{"n_head": 3, "head_dim": 128, "vocab_size": 8192, "norm_place": "pre", "positions": "learned", "bias": "all", "init_std_qkv": 0.0358, "init_std_o": 0.0445, "optimizer": "soap_variant", "schedule": "wsd", "batch_tokens": 262144, "seq_len": 1024, "dataset": "wikipedia_en"}
Each number is 200 + 40 x the weight over its row's rms, rounded and kept within 0 to 999. Layers, rows and columns count from 0. The size before them is the row's rms in percent of the matrix's.

# up: layer 9 MLP up, 1024x256, rms 0.0513, rows 729-753, columns 128-191
# down: layer 9 MLP down (transposed), 1024x256, rms 0.0513, rows 729-752, columns 128-191
up729,103,217,172,235,246,248,237,206,221,250,193,252,161,91,201,145,231,231,158,181,236,164,172,169,231,132,214,107,202,143,238,204,194,158,201,176,176,161,141,163,198,99,231,231,127,191,176,271,201,202,171,213,176,143,176,231,149,192,257,187,210,184,182,218,213
down729,107,190,127,154,227,164,157,233,208,200,186,198,208,226,232,206,159,188,193,143,127,268,253,188,195,198,203,229,157,185,144,187,151,262,202,216,150,239,161,195,155,205,180,172,206,191,186,206,263,196,215,229,258,258,250,212,261,225,246,225,246,206,244,153,186
up730,100,204,199,165,165,315,236,207,205,218,160,175,173,167,218,151,227,202,178,161,238,192,108,227,198,188,171,139,126,275,233,239,167,156,158,173,223,227,203,220,237,195,178,204,205,188,204,147,241,205,163,146,177,178,143,268,189,226,224,135,125,174,211,243,203
down730,101,164,208,183,124,218,149,165,247,184,229,168,165,264,215,178,190,190,254,121,148,251,237,232,190,176,91,161,193,229,202,202,245,260,243,173,268,204,253,121,160,207,163,206,238,140,225,136,73,160,133,225,190,261,144,209,228,155,171,186,182,251,175,210,257
up731,089,153,200,206,200,239,182,127,216,223,239,247,139,259,212,202,185,214,192,168,145,121,221,214,218,224,182,156,214,250,192,163,186,170,240,190,134,133,229,165,268,172,265,251,158,247,171,199,222,188,204,212,205,182,255,243,170,186,203,122,265,171,273,223,236
down731,094,184,189,167,190,157,174,264,148,224,231,215,235,197,229,161,262,156,226,193,202,273,172,196,193,234,220,204,157,201,260,189,213,266,259,211,221,176,201,215,154,209,142,169,256,194,216,260,177,208,208,209,160,199,210,173,242,281,255,256,201,177,155,197,195
up732,094,224,188,187,145,216,204,225,201,208,232,151,217,225,222,129,201,272,237,263,121,232,258,165,178,172,209,222,159,196,220,175,250,229,252,185,252,275,153,165,192,241,282,210,185,162,178,249,208,247,163,215,267,253,225,151,262,202,197,231,162,187,144,154,207
down732,090,259,257,201,198,228,199,220,192,186,177,263,158,100,228,231,151,151,199,180,235,217,211,193,216,249,168,205,175,189,181,182,138,122,205,149,131,176,160,223,151,114,144,113,155,165,195,167,277,118,180,255,162,192,176,198,202,204,228,219,203,251,171,201,217
up733,100,258,157,246,208,217,236,220,226,215,99,201,236,268,306,246,248,258,215,197,212,142,128,226,251,237,196,215,254,194,227,277,190,141,197,239,191,259,250,187,213,313,221,170,150,269,217,237,245,177,234,200,168,238,200,208,228,201,190,173,116,206,171,262,219
down733,109,213,141,184,204,240,193,175,193,248,232,140,204,281,212,191,192,164,237,253,180,255,186,154,129,173,254,120,174,191,178,175,135,179,141,183,276,270,199,264,223,170,200,198,217,196,265,200,179,241,230,218,252,228,271,172,172,188,231,173,177,176,237,196,177
up734,097,229,198,208,191,249,235,210,219,182,231,199,204,157,198,157,249,251,133,201,210,164,164,182,230,196,219,193,202,217,214,156,208,113,213,196,232,171,172,218,206,196,244,233,125,217,194,294,156,158,215,181,212,236,247,179,193,220,197,160,233,178,178,238,151
down734,105,213,216,114,215,205,95,254,247,232,214,220,189,262,244,168,258,213,254,226,267,203,193,163,235,215,176,263,189,204,202,258,194,222,188,191,183,217,199,237,202,217,159,253,216,222,185,216,201,175,208,246,228,178,190,233,281,197,237,204,113,271,204,193,138
up735,103,217,148,188,137,157,172,142,239,169,205,184,141,195,187,216,236,239,154,262,173,202,180,186,196,219,204,137,176,181,219,185,236,237,200,205,179,282,156,212,194,211,270,193,189,201,204,218,154,176,178,213,201,148,278,190,209,189,231,206,181,218,292,214,171
down735,101,211,166,222,247,184,199,223,133,137,201,252,165,280,192,240,252,193,171,223,251,226,193,213,168,184,201,235,252,133,245,258,182,167,285,222,180,135,170,192,231,236,161,178,186,132,235,157,144,114,261,246,130,207,163,228,218,215,186,225,207,199,172,201,197
up736,099,182,203,147,281,175,134,148,227,302,194,246,238,159,162,184,169,206,237,236,152,273,154,212,154,201,148,203,264,191,154,235,181,220,82,168,162,144,224,195,153,186,231,207,191,239,261,179,260,228,162,222,145,211,124,250,232,233,227,204,202,151,283,228,191
down736,107,242,209,190,147,226,311,212,196,186,157,154,193,213,265,192,179,176,207,259,198,149,195,211,172,254,246,214,135,195,263,132,191,170,256,211,202,266,266,229,195,220,156,216,223,148,265,208,248,254,216,190,184,184,205,185,158,118,169,217,168,242,195,188,257
up737,106,254,193,201,208,123,182,178,159,194,288,190,291,197,241,229,219,125,155,215,262,279,174,141,211,168,179,159,184,194,182,255,186,161,213,190,223,180,157,177,189,205,245,171,196,178,223,258,200,184,241,253,240,162,223,221,175,177,173,233,187,211,249,159,235
down737,110,224,201,156,187,204,145,150,264,182,282,221,191,227,269,152,218,248,229,168,228,190,257,204,243,251,147,173,239,198,237,202,109,137,88,187,250,188,221,202,234,209,217,225,172,245,250,119,204,229,220,160,111,233,224,154,170,206,224,115,225,142,175,192,167
up738,099,135,183,188,236,184,268,160,239,188,201,203,215,228,191,187,179,216,209,100,191,171,173,195,147,133,120,236,172,106,276,240,248,218,248,130,146,238,174,244,251,215,132,190,172,182,181,232,224,129,210,185,155,190,200,196,169,275,223,217,172,172,190,125,174
down738,093,269,190,161,192,177,202,271,204,247,199,197,188,202,219,176,235,180,249,169,207,218,209,128,225,233,237,186,179,276,202,194,154,219,111,234,111,202,214,170,211,179,212,247,174,211,119,167,219,214,270,199,218,226,143,222,212,126,281,114,245,203,183,191,205
up739,096,202,211,172,191,171,225,180,201,256,232,167,212,196,194,228,158,206,253,131,203,199,225,204,194,123,189,132,153,172,214,183,209,192,230,250,170,192,283,221,155,210,190,224,161,213,145,248,220,160,171,175,292,225,286,319,201,204,154,248,188,155,112,148,163
down739,100,107,221,166,290,172,172,168,186,200,170,196,183,147,243,106,225,204,185,237,191,181,199,132,230,205,206,138,206,202,125,204,168,211,132,230,157,168,159,158,168,200,183,235,231,110,283,215,209,215,269,215,185,203,210,154,202,209,178,221,228,232,224,203,229
up740,105,169,199,163,191,221,171,210,211,228,237,207,216,149,223,214,193,288,198,217,180,203,207,175,138,186,132,257,167,160,217,229,314,170,255,170,218,228,176,257,181,138,252,213,201,193,167,255,267,204,250,151,226,117,139,302,157,280,218,205,166,256,171,203,264
down740,105,248,198,119,217,192,196,190,214,252,237,177,225,258,149,184,208,212,260,191,171,281,234,191,295,277,201,156,217,214,178,188,198,180,200,213,202,188,235,129,209,265,172,205,197,194,214,140,214,295,177,248,186,240,267,160,185,230,124,195,169,174,261,216,171
up741,110,274,185,244,280,183,191,244,191,161,238,220,191,213,250,196,234,183,181,207,218,158,246,206,253,158,224,187,180,211,227,200,184,232,236,125,189,129,204,211,200,289,140,191,206,201,174,214,218,182,222,265,169,210,217,234,206,195,240,200,177,134,148,140,205
down741,109,123,211,174,247,230,237,212,181,205,186,183,157,195,215,304,239,230,215,265,128,182,148,205,269,116,199,193,243,230,132,160,168,287,249,187,168,226,212,168,208,172,268,189,229,174,145,239,181,195,149,132,199,165,203,275,244,210,171,185,246,203,192,210,252
up742,094,205,204,227,192,228,271,225,253,233,194,245,190,213,225,184,210,161,236,235,162,221,182,222,340,224,264,312,115,232,204,130,221,199,250,214,154,245,238,154,225,231,168,223,183,213,179,256,151,141,156,264,187,207,216,253,145,247,223,212,155,187,222,195,270
down742,094,189,185,176,214,148,178,194,131,207,192,165,245,176,143,265,181,194,157,146,236,228,236,145,101,248,130,83,214,172,176,244,196,255,211,161,279,160,181,185,252,230,204,168,185,175,169,207,269,252,173,182,228,192,238,123,213,105,118,177,236,261,184,172,196
up743,113,248,151,267,251,224,125,210,204,176,131,205,238,191,275,197,198,269,210,224,211,157,175,158,221,139,137,208,215,197,212,192,167,203,278,115,191,155,220,229,207,186,187,204,246,171,153,175,287,185,247,219,184,159,193,217,216,259,184,172,255,279,210,183,313
down743,106,238,173,162,230,180,189,127,194,149,236,299,143,139,172,196,151,180,159,104,186,132,229,226,226,204,127,130,227,247,74,146,283,155,151,197,210,191,204,105,197,230,154,162,183,188,215,217,163,250,192,178,197,195,208,207,216,215,233,205,152,185,186,248,129
up744,096,180,219,263,155,212,220,219,222,277,209,199,192,209,211,211,226,207,187,205,252,191,126,268,248,187,140,225,206,228,104,242,293,169,166,148,274,189,185,198,148,252,156,178,205,155,170,204,221,228,211,214,169,212,164,232,242,236,189,207,153,184,248,160,220
down744,100,167,198,155,163,181,233,202,217,227,187,193,129,121,218,211,217,196,200,223,264,223,165,207,241,209,188,206,161,204,179,152,179,287,144,256,179,260,145,108,185,206,187,213,227,204,155,220,279,209,201,189,218,241,181,193,311,145,215,204,225,201,121,179,196
up745,096,144,203,230,192,202,249,175,177,120,128,169,250,233,266,199,244,216,220,112,227,157,198,202,216,228,238,177,198,171,276,231,226,246,235,206,204,152,193,232,171,233,229,222,235,194,160,176,202,125,194,151,212,140,225,208,231,177,188,275,260,184,198,190,183
down745,103,180,260,148,169,252,211,230,255,238,274,178,165,241,258,188,174,257,195,236,204,147,182,195,301,148,257,206,228,173,182,195,167,186,180,253,201,228,139,187,237,162,193,190,171,282,233,226,156,245,203,186,237,143,179,234,161,204,263,239,161,222,203,228,235
up746,094,152,211,143,208,274,201,156,207,149,260,174,236,179,158,218,84,191,179,199,229,228,166,205,234,163,190,176,156,154,182,202,199,221,200,171,237,186,159,176,234,231,216,302,211,185,190,116,135,211,175,147,190,223,187,245,147,157,180,249,223,195,296,216,271
down746,095,185,265,233,162,144,275,196,196,169,203,261,187,205,164,244,258,156,216,205,168,173,178,242,195,257,222,229,139,232,249,234,180,148,155,189,173,291,193,258,182,208,194,164,138,203,223,203,237,133,265,251,243,190,251,299,244,183,122,187,182,160,179,228,168
up747,106,161,231,181,132,168,138,137,208,229,137,266,189,119,198,157,216,205,206,176,209,193,206,145,166,211,195,157,117,189,196,214,236,174,174,209,238,185,195,214,232,222,274,150,210,112,145,176,294,159,195,182,206,147,176,220,149,261,189,179,213,216,250,225,210
down747,099,289,161,200,200,232,213,321,134,172,187,177,180,184,218,164,195,197,263,110,196,181,182,227,201,252,246,167,246,223,170,275,216,221,250,161,138,201,183,219,216,168,217,238,151,246,196,215,193,278,194,236,267,220,219,197,202,249,254,248,188,92,200,232,226
up748,108,255,245,199,166,232,281,262,226,150,201,220,179,261,211,247,176,201,127,192,178,181,210,165,220,256,168,141,216,292,207,235,171,181,165,138,243,183,200,138,280,194,190,172,195,220,179,129,174,152,167,215,206,198,210,213,297,209,212,156,242,183,173,224,221
down748,103,179,228,220,133,164,198,287,177,167,178,226,245,190,167,143,215,200,214,182,263,246,149,188,210,283,221,252,193,200,250,238,131,137,231,240,174,229,237,169,113,255,158,199,246,214,157,188,160,207,167,183,247,192,196,220,239,280,106,215,149,131,200,233,238
up749,100,270,132,103,136,133,178,288,140,182,287,157,247,179,182,184,155,229,152,256,180,231,217,137,189,188,253,214,226,190,217,168,212,219,192,134,207,204,182,174,180,154,209,252,155,226,214,130,170,158,202,219,203,232,202,222,277,164,256,221,172,168,154,273,245
down749,092,182,229,135,205,181,144,130,180,226,232,202,177,153,210,190,185,267,175,230,187,199,270,139,252,212,228,251,174,211,170,231,241,173,163,234,181,191,142,198,226,228,244,151,76,124,233,230,144,189,175,158,178,159,175,172,200,189,138,233,270,167,136,145,213
up750,103,219,244,143,265,207,167,262,225,244,203,213,186,152,222,212,243,236,156,126,219,235,166,142,182,96,250,216,193,194,175,200,217,165,199,235,179,181,114,207,223,154,305,162,121,178,253,176,267,194,129,268,160,159,244,185,195,221,202,256,180,202,185,214,152
down750,106,234,115,258,166,230,222,178,220,203,184,218,202,228,224,157,216,185,239,276,233,197,168,172,143,274,219,178,179,200,215,202,208,165,188,164,213,165,259,162,121,221,110,285,241,274,185,221,210,180,206,187,238,235,230,214,219,251,199,205,168,211,245,176,177
up751,103,198,227,239,254,225,223,232,136,138,203,188,125,169,222,232,243,246,219,184,116,196,273,233,208,230,159,138,184,227,178,255,269,214,154,239,164,233,240,162,211,240,291,158,214,169,190,153,194,183,165,155,104,154,159,259,225,214,196,164,184,199,238,158,198
down751,098,112,314,190,252,187,200,195,232,232,209,172,205,169,193,213,179,195,221,288,163,251,218,170,166,228,108,244,173,235,259,200,79,155,182,199,241,177,207,194,184,235,190,222,226,236,217,149,228,123,181,241,229,201,220,152,240,192,213,190,126,243,191,215,214
up752,099,246,172,140,184,221,212,214,211,211,195,242,245,127,257,166,284,214,208,187,223,200,141,206,206,161,195,224,173,189,232,197,274,133,228,168,232,278,169,206,222,181,140,257,224,182,151,117,286,147,212,193,237,237,159,154,157,212,255,227,220,171,173,216,196
down752,097,115,249,239,251,182,221,222,187,277,169,137,199,167,110,227,101,184,146,249,238,209,211,284,219,211,257,210,211,175,254,232,163,280,199,264,201,252,269,198,232,217,232,207,181,255,207,205,209,218,249,248,269,179,226,200,264,177,159,194,164,208,219,215,227
up753,092,159,227,229,239,177,100,199,198,197,139,191,214,274,279,221,158,215,197,149,190,138,140,236,144,181,227,230,216,212,172,218,217,124,166,233,186,154,168,239,241,208,189,278,202,295,264,237,285,172,129,268,202,188,172,128,195,179,235,185,184,177,199,161,213